{"num_hidden_layers": 13, "hidden_size": 128, "num_attention_heads": 4, "num_key_value_heads": 2, "head_dim": 32, "intermediate_size": 1024, "vocab_size": 1564, "hidden_act": "relu", "norm": "layernorm", "norm_place": "pre", "norm_eps": 1e-06, "positions": "rope", "rope_theta": 10000.0, "rope_fraction": 1.0, "qk_norm": false, "attn_scale": 0.177, "bias": "all", "tie_word_embeddings": true, "parallel_block": false, "init": "normal", "init_std_qkv": 0.0442, "init_std_o": 0.00867, "init_std_up": 0.0442, "init_std_down": 0.00867, "init_out_by_depth": true, "optimizer": "soap_variant", "learning_rate": 0.00584, "beta1": 0.95, "beta2": 0.98, "weight_decay": 0.097, "lr_head": 0.0104, "warmup_steps": 200, "schedule": "wsd", "decay_fraction": 0.49, "decay_shape": "linear", "final_lr_fraction": 0.1, "batch_tokens": 32768, "max_seq_len": 1024, "doc_mask": true, "train_tokens": 94180000, "max_steps": 2875, "dataset": "wikipedia_en"}
Each number is 500 + 25 x the weight over its row's rms, rounded and kept within 0 to 999. Layers, rows and columns count from 0. Numbers have three digits each. The size before them is the row's rms in percent of the matrix's.

# layer 5 MLP up, 1024x128, rms 0.188, rows 498-548, columns 0-127
111:505520492515512529483483487514533504482539488515477498499549481481520511474513503511461489487494502502474514503473471526448480515558492474480543499496473488530507468470538508500468477499499514534523483501441460517554493519522521518473542515496442506525534521508517500514473507482478511460506545522497535559468501502467487485487484484484482466489540462513466483493504457512455521541508
098:462510508501512521515476512548491511530478519478510470475473511523510524505550450542506489498506515487487501471501495494494472529529505458486515470515471497538471461505506542491483518584464481506531435486514459507467517470515530480485522525493498481505515480531487469503506507484522548479522553485470526512519508518480477468472475521479508486497522475550479483463459495474488494504484
090:510476453490492496507480461478498496484482523485511504457515509468511510488472460498514483527517496504449519502525531467518523471479490521508496457498576479519540532496463550511495480500464525474506501500464525514503519498482503500532497468540497531497506521527485501499490479491544533544503561455491443518514507524516514496437507468548481475521501477464515472512489502540486504497486
108:508470507490475456498478510459472514467503490487498534522486499499493503493442516512496501509482485530536525547551518513503486477514509541432495521487491506502510505489486464531493534538517518517484498443494499453507474522513530506478542518498460536487527538523485511488461478501551459508487462472512549508512526514535512495471532511472490506523516490486459449470484507518462481520481
110:529493485461520500478492465508494506502506520505528503470483534491490481482496517486542498496503478515546490455478499497539466482541511461516493545470500475525498478492473508509483524543478488552490459521513478490466513478466503500528472502501495535507458529513548528497539520504471492515512476487459517532554538466532524486513507483478485479425459516461508500489476517525477480466530
108:547487535518502512491490517512530486528479545494497462532553500465526479478480494488449482474495533479504463461462518445475465493492532499530487464498517472490521489538453514461482527466521520498506495487548481503520516482484505493504517506492470518458556485520510539500516519495525483488528531490466501528494521521488489512487510501494493479460526512476517448485467454483478461527530
100:490473501513492505518532510451521537515556485496519501484480485469518530474490498504530533537514505504529506487500552534503503432502479433498552469494481488497507506513471469472494530518487535506504497474464502490522494489498484489461530537512499545530510497508487486508527525471529511478471479497537479528509548473494479464511479495519462498467505516542515539502440541465475492500502
101:482474519536536474509505481487503500474517549535491468486505512467512503529479536475463500479515509504503504469486538488494497591536489519509474483491509537515477475529506541521452494482483473580528462484516526468541497496484502484477488508504460461538501493515492525516484528512510480460542495499487507542499514474508491505516524498505501474557458489484535513517494489465509486494475
097:472500482507494454492462540566486530473464505491482499499486491496489501478499549551496490492475503490532528530459479476502474498560526478489477495514503485494508522497477498538519471553496489486523514546469492527507490497503489461508515484533514508477512507482456551496550467470544534513480488529535479526523523480439493558525477502490487504517507503522500503502455495497475512524499
100:503531514483516451514493482483452515490519453472533506507549492531512478494533504503477532511500469489471486498502505502510504512485484495498505531516480507540483519481494483447452519578513476484494510539523491479500548515516525488465471503487475505504490505488507503481510497486482503437546543504485550548515546524481511488500519503500446462492497513485491512525487498484529473469568
094:485491486472503530520470502504463483506529488557523505517505481522541467503504488491478502520485523502559526475488498520480539498518487498498506491477472519538476485506508475486512495470501531466536491522441490469450453513538543510541472494466483504502485536498507506515521494449524535498503534475523528460540516468467508497519533480484515495493531534455522496490523468493469465488552
102:484513503481465478517488518546485456520507475512539485476488503467533486481511517487549473458475498498492532509484459500527517538548497529546487497440521496507519493488528485536485491496498465473494482473554503486540444488491506522495478500502512492504451483472458531465500500491521478496473513535503562524491458509525479483465529504526500535457501513511509496494478509494501472494559
102:513484522498490513530502515455488511499491508480486519520507508520522459461513496427479470540497484513443502455512505526502487534468533505509519458525549523502512505496509492456539497483501523514504473441529510512519532518519522498465521506490487488433531461539475502539484485519525463458526500495506498514487489515484481478501516474435526469501496496457476516499463521530495481499510
106:464480507531517510486535521457542504524525487509519486494530465484468539546536530507503498433533530500488473527494492502530481462519509508511520489480529510485494523468495513478478578527489494512541514501520444505508501488512509496522485478474519538525512491512522492477525491435498456482507511486501532521484518464532503480463487484483515560469524487488502536532484504496524529528493
088:527494499462571509516490506518509521523489490502496497501474469523508458440508536450471517479555480521468528478480514520502524559518513503516451488483487491535511471542488482502503507518472504514547473493442480506536487524485507533501440476453508524490474492506512494454491496492532493513497478532503462483472499496484498520479542532482519479499448499480482505503510528508508525501473
092:498508468527505495529514537477506521488488519471470526464495487446478481468462508472589454547498520506483493471474478535495513515526479526515474500539526487542510529527470467480507516539476484504529507497487494531482509475456497493490500522529489508493521523481492488505482526554513503525461521517504521496495489456528481520488511503510489474518505460515505470543476539502469447535503
106:504530512525520485526469474457486502498513516556479503515499518527453504493501523502503524471490520537525493465513492513541521513487524520473499524537532487495495524513470495500484470547538498485490467496475476518419510496523495512529482478482508466494515530512524571508483521529519556516502518456464485496507493480504471501516526533514522485524511489464416473501482487509504500488537
087:454517445491459505517491451516495512460535508520501473504498507502499509473527474491521478520501513497494531525474542500514537508437500477496506467483499509529505444531542486475454511466489520546485522494497474559486483516501513475503524492512503514481481514489487585524497472537508510500501482461482496493501530484466487490495472477470520484508484498461491482479525555490554489493510
100:514533520467531453513476514515466533465450473519498524493473484560503469496507506501508476497514508497501521515468480531490444495504486512533542449479463500472544527532518467497501527511510482518483487477484451531477483473500519514472474497532563484528525495488468524463514496515500515516518479494499549518498501542508486511500477492462498498471487472511472533455489481553512471496523
104:456468498506543461535480490566457573484521531502487489498521498513496540521508499484455534559496525509510493495491518486505533464519474507505531516480481528531481483502474511491504509507510517497503513489464494523484507509488512495520496498462494476506499500506531515511506505492538524517508537519485450478557490507499528538516511452520545468478504490479502444499457467514471448523524
093:474497498430528494467503504482526496496526519523476494465489452521512501440499496487482526496535445499498528497505465485495510482553491483497516519515494493557490542473486473559522496456496504504517513477499511486497486501482484500523490469463533484496537533502499544522554491495486513490484541448501488502478460480545493558503473494506493503550490521507443477490516487510512510517502
108:528458534505504533469525542521483519506527491497524444496482469485504486508511426463495526468505492465542526511505474477488507511522503530517506525489516529497493558499495439511477541459523528478493482526507476523494490462500495502544475499481516505475511487494473510554451483544496549479497503482495531487499494492481502517521524484499519445500475485489544441500477484516500502511493
101:506486498521495483488497526521475512500503531506520511539535471523504498483481481436497484505492478518519493496503544492525489502480530501522518533515498506488514514509499509522528504438468509450505493495517531478494494540486504473519511469485519509526558497473483479482475500564526453534470482519496450491492501505528476515502512496541464508515497520508475481468410518489503573534465
104:514491512532472524512501502498501487535523535489503493508534471483500509520533485481501494517528505532473491538489494515513467482505497502494519505490484468534494508508501472503484507514483508480515534493525501519513495528493542535494518428473485525526489505494512517537477435510504508493565495543507446465520492454465508447539517475524471457485523467551499512480519476518526503506416
099:465486503496532491518459524504489562498484491487501497494530516499503481522512472456471503560492496501441518477533504474499508502518543456495454480469548490538507501454492461501507462489497561500498499547533509540499475506522495489518515503482459501493477487443521523495456482497491514525508488493514501569522510483517481530500529524519466492548485531480504496507489481485474500520475
101:469489499463531496449502460512517552512491503541522519458496487503507478489542486496501499514508464518512470515495488499491502486502548521507505533497545488471558504475460511530508518526452529507485547494488475502467509503557452541480462510521488464517485471473489477481449466510469505551509539498503471542517499524527502522475505495503481505488509493510527501486514508473506522462556
102:528517518491523489484522514502510480496499485478527466517540471438507464543536520466506511522510500485487466498463552511484462494536516484494506558492526521482485519524536519472496518564470443473565493495514508494508511508529477539480454519447451533531528488481510525497459480505475494496526532505490491489487471504508523521490510491468495512517487517492537492479499484498495520467474
089:514457499449475480506460479475489444519539517476514523491460482511528511483538496501461502508487501519524507481512486503478469476523504499437546512512483488529480552509473503510546480510486454464482464567509507500515515459481509519514508487525530490513524483473523549507498520514528451500506531539524504462523525478487526507487473528535492499531520507480501474485474467487513524531493
103:505512525491472458502498503496548515524496481545529486473504489502514481531517502488492489489487489525487465490522501498496535548499521516467479495489488490460524495517556528483506477476475499536518557451497490494490537505455468498543489492485486454541492525484482489545507508519552507488490514508496514490507465559498458521502511484486476485501515419544523479465513521484545475484478
088:532468527481479506503547521485513525489508472466509529485463505476476437490498480518475522516489531504532499540544523554498504495484487492555487479475543490475551501535477508510477473488518488501496446470464485482515513458505510492544489510490515502492469517485491541497517521535539494448506504507507523484504475507463501536549518502528453467530459466475522495492469488489504516491491
095:553511514458503521481458523495506491553532448488469467492524481477481459495482509483514489516529510476520504534505523518506464485495456488502531581484501449507529533495465500500487486489491493477477514484551517480503504539484498485505496509510500519472536535442549529495501505474474498496505483498526560498492490499480507520506470524494507542430517513459507487495518490521496476511486
089:528558488475474544462542502470457508491491467540523504512504505480489517491450505495492466501537538515551512504508485513507494458491445511494499497513521463510501473490454500498504555507528517510507505467487485448495513502511516504478471483479545514512499530507520502518545481513461516481514520505513503517545550469552482481483481492528498511452516514533489511503549481490467478530535
099:513518522539498474486488529497491481532503513503513513489480492482501511552502478476478493514545461494516521481534507507461484500552506502508499489517559504499538475508497508557478528427490531491480470476501516474505489514518491498527458493528497509489507506481501505517516490472488490523484558529532453477507536507469480475478443528525488479536507455462517498473516486499547488524565
098:466546525510521518459523507493467519463516504507557499473539463501523477521508510525535496498483518503493445484519525531507537474522519501435490506524500493444483516492453465519495493506508447495501523486467473485499496515488509501497473485531489552462483535467488486455521501471522499495487475530496508489503514527502491494473470513484499536473521488568519461481497527525459467509512
116:505473475503500531478501496511522501462529509507545537519522498487472515542525485511509496507486510531498524535481502485463499480535537512529474486555498539503521512498519519529477556501507465482447457436523493463501498483505521502489478492460530470528458530503491497533522517497471488494473506471464532496543551507514537464476463507503473511479478517507501540506510501468512465460530
106:486497508489504501483538492477512536465476538506513490502513459473533568504522519511510486484483517518524530520485499502481458558519509480512536476467461492546477488549515494489501531482518533518510468498522533523492475458469514495479510494510464529522470496528521506505559491497524509472509470540473500519484539521496488505464506504526521491556508529508561496489435471504526495502488
101:529501447506483491471526495522484477515485502543479484506485509509530487487527490478538493585495545503500489513566483498525521444487506481538483492507488529512443515475497520503512495508464477526515501514522548473532449518478529514484518537507477489470514517518498472530479476527501461489466504516502506518542536493489548505493474460514505481491465501462499497500450534494483489493480
098:497490535508502543470449479477525494470497494513498509502476489469532462491478479492544522492490507484501482460581523509463509483498521426504507523461492532505545493502476522529505509538490488514515506509526505509467519499490518472469515526485507517516495500494502513434493508508502491553480547539494476499557508466507540503509497530467510530474533451485485516498498451525492499490507
110:509560509549502467466452515479486493505483486508478486471553460481534493517473482475505481450514514503500504509534517448545454474547533515509498478492471527510514497498471456506461492477491495522502442548495494518464486520507520536536504482516477505529529501489530504492504507512468504510502511457518512511534525503510501509495563456502504487469491462511474492497500478497550488514528
101:518512472519535495484471496509506558491522530562489517494541501498489467505484498477460503496483508476523501501405534531470528471524469512509522480476482530479500505537500508534511506514504496494496458470501502502505468487501484491515538474487483530494480512474493490493476502515464540525469530501433492529511464504503516516527529480519543510469471502461495459486490540511492481493438
090:490505525493505476484468503451509512445542530477486538514464453503519533492487516509506525499511519474501467524476489507477529486516542513526445443539500509512502466530451532499498505499478455517488518580521490488512527507534519516496513499482518447524486509493503480511496509471464546535488497489496459493497461465519489480473525513461506483502508486477523478492459501503481537509529
095:493534458546451474514533523518499481523526491510479538521502460483537479482473488483478448525481526504496492475511493508487479542530491555486488524509524500512511564501493509562493458477499474515490514490505514499504515508523525536503489494489512490488491471506480524506492463518499486514458462520479449493534466526530505546477498500516464497465533558457517501469538483480490527507520
079:524566540481511480475547515428471494481512527496462489540495480493493471467490480549479498548457512473528497484517514485484461506511465473496533508472503514488530505480458523493513520513537477507497469507516498485532501538511497488516486504509535485514474470498502516505476496440455461511508550482494473480486535496519449500495468509499512509492464516519512516453543494467503506488510
093:525472491466500524480469507510526476496517468527551447558477528462493508517512505445503533521489530512530474507512480513509482508507487497488545518539469473519494524521509514491486496523520461521548491559490501431512500492502452515511517533522517468501524509514502494562473505496494484509487500536486503485497481449526520490480514501480495543522514515554457483485514499477530530494483
106:468486532504471489494433473516519504490520445512516544524528487523506471490505475484509498526514559513470519491503517487474505531464545479491499452496521558510505478510518500477513502506483499479460489519509486499475465472466538476497541527469525505485509489489498492501462517501530544518544481448554494503523534509456511504476522499512513493521520519446513538491504547520517473515508
107:535560521485482485477489528515488525482507491490520500506497491509511547469511517488485517530519497492524502498487524506498517493482528548463500477444510520518537498510494471519470527497501479507501467568455473441501534533409493526483504529502521492508546526498488468531497508477524479481516497473487446493461476490495488505502537506483453498509500497513508496485522486525497434480482
123:468502492507524510487517475509490498499504469534524445471493513491479485493530459511537465515518524496487522453519541465512478489456457465525459471505545512487540508469488518517508505511536527484515499503508482517482454476476502491518466467504510525502455520501499486571488512502491470531469542484521493500544501517553462569497505485495484511481459476454515506509503485484489481496496
099:471517557535485532500436504505501509500517521494502507500540463454482404485478500479517498545505508520461559479521511542502502489510522538492441488483485524504545527494527510516520529465515518481481511522473532477487482531513476478488505484484511484471494472490484480520524527539449489488504512513524538490468517498500506513461477493473543499507511507515513503488484471491496528506475
098:508522512513508534498492528482494469472495466473456449468570479501535526547523502490455475498514485486452473433525489493526505483480525479495494462496544507521472506517502476505508527496492514475504511542506476500503535534486518494478481476492541487463511478535469522482522483496469521527517498525493501497504489506506500517531499484478489482524519505486497510479512444530552565514552
094:518520481460480517488488513530524503494491483500519516465499499467531491546468506484494499503474547508522487509514506562508553498533434469485485480476463484479543480518517469482509484529445491500499498482510504516452494485511545534497502497513469507478488514539515512472518514479552475494496511477524460539517517524503533477563481457462487502503492494503520520477462481541519469503537
095:501511517491473506494453492529530547511512513509508520456479442520469515514504500431507468499545474502484508490494535498503496548464516503523499498510494512539539527504481539456495475471450532509508478509491497449457465481539487511517480522496483454522506534466498533481508537495499512506518518491525515519514485472508498493491477554501500467525462468518476505477481475465511523535542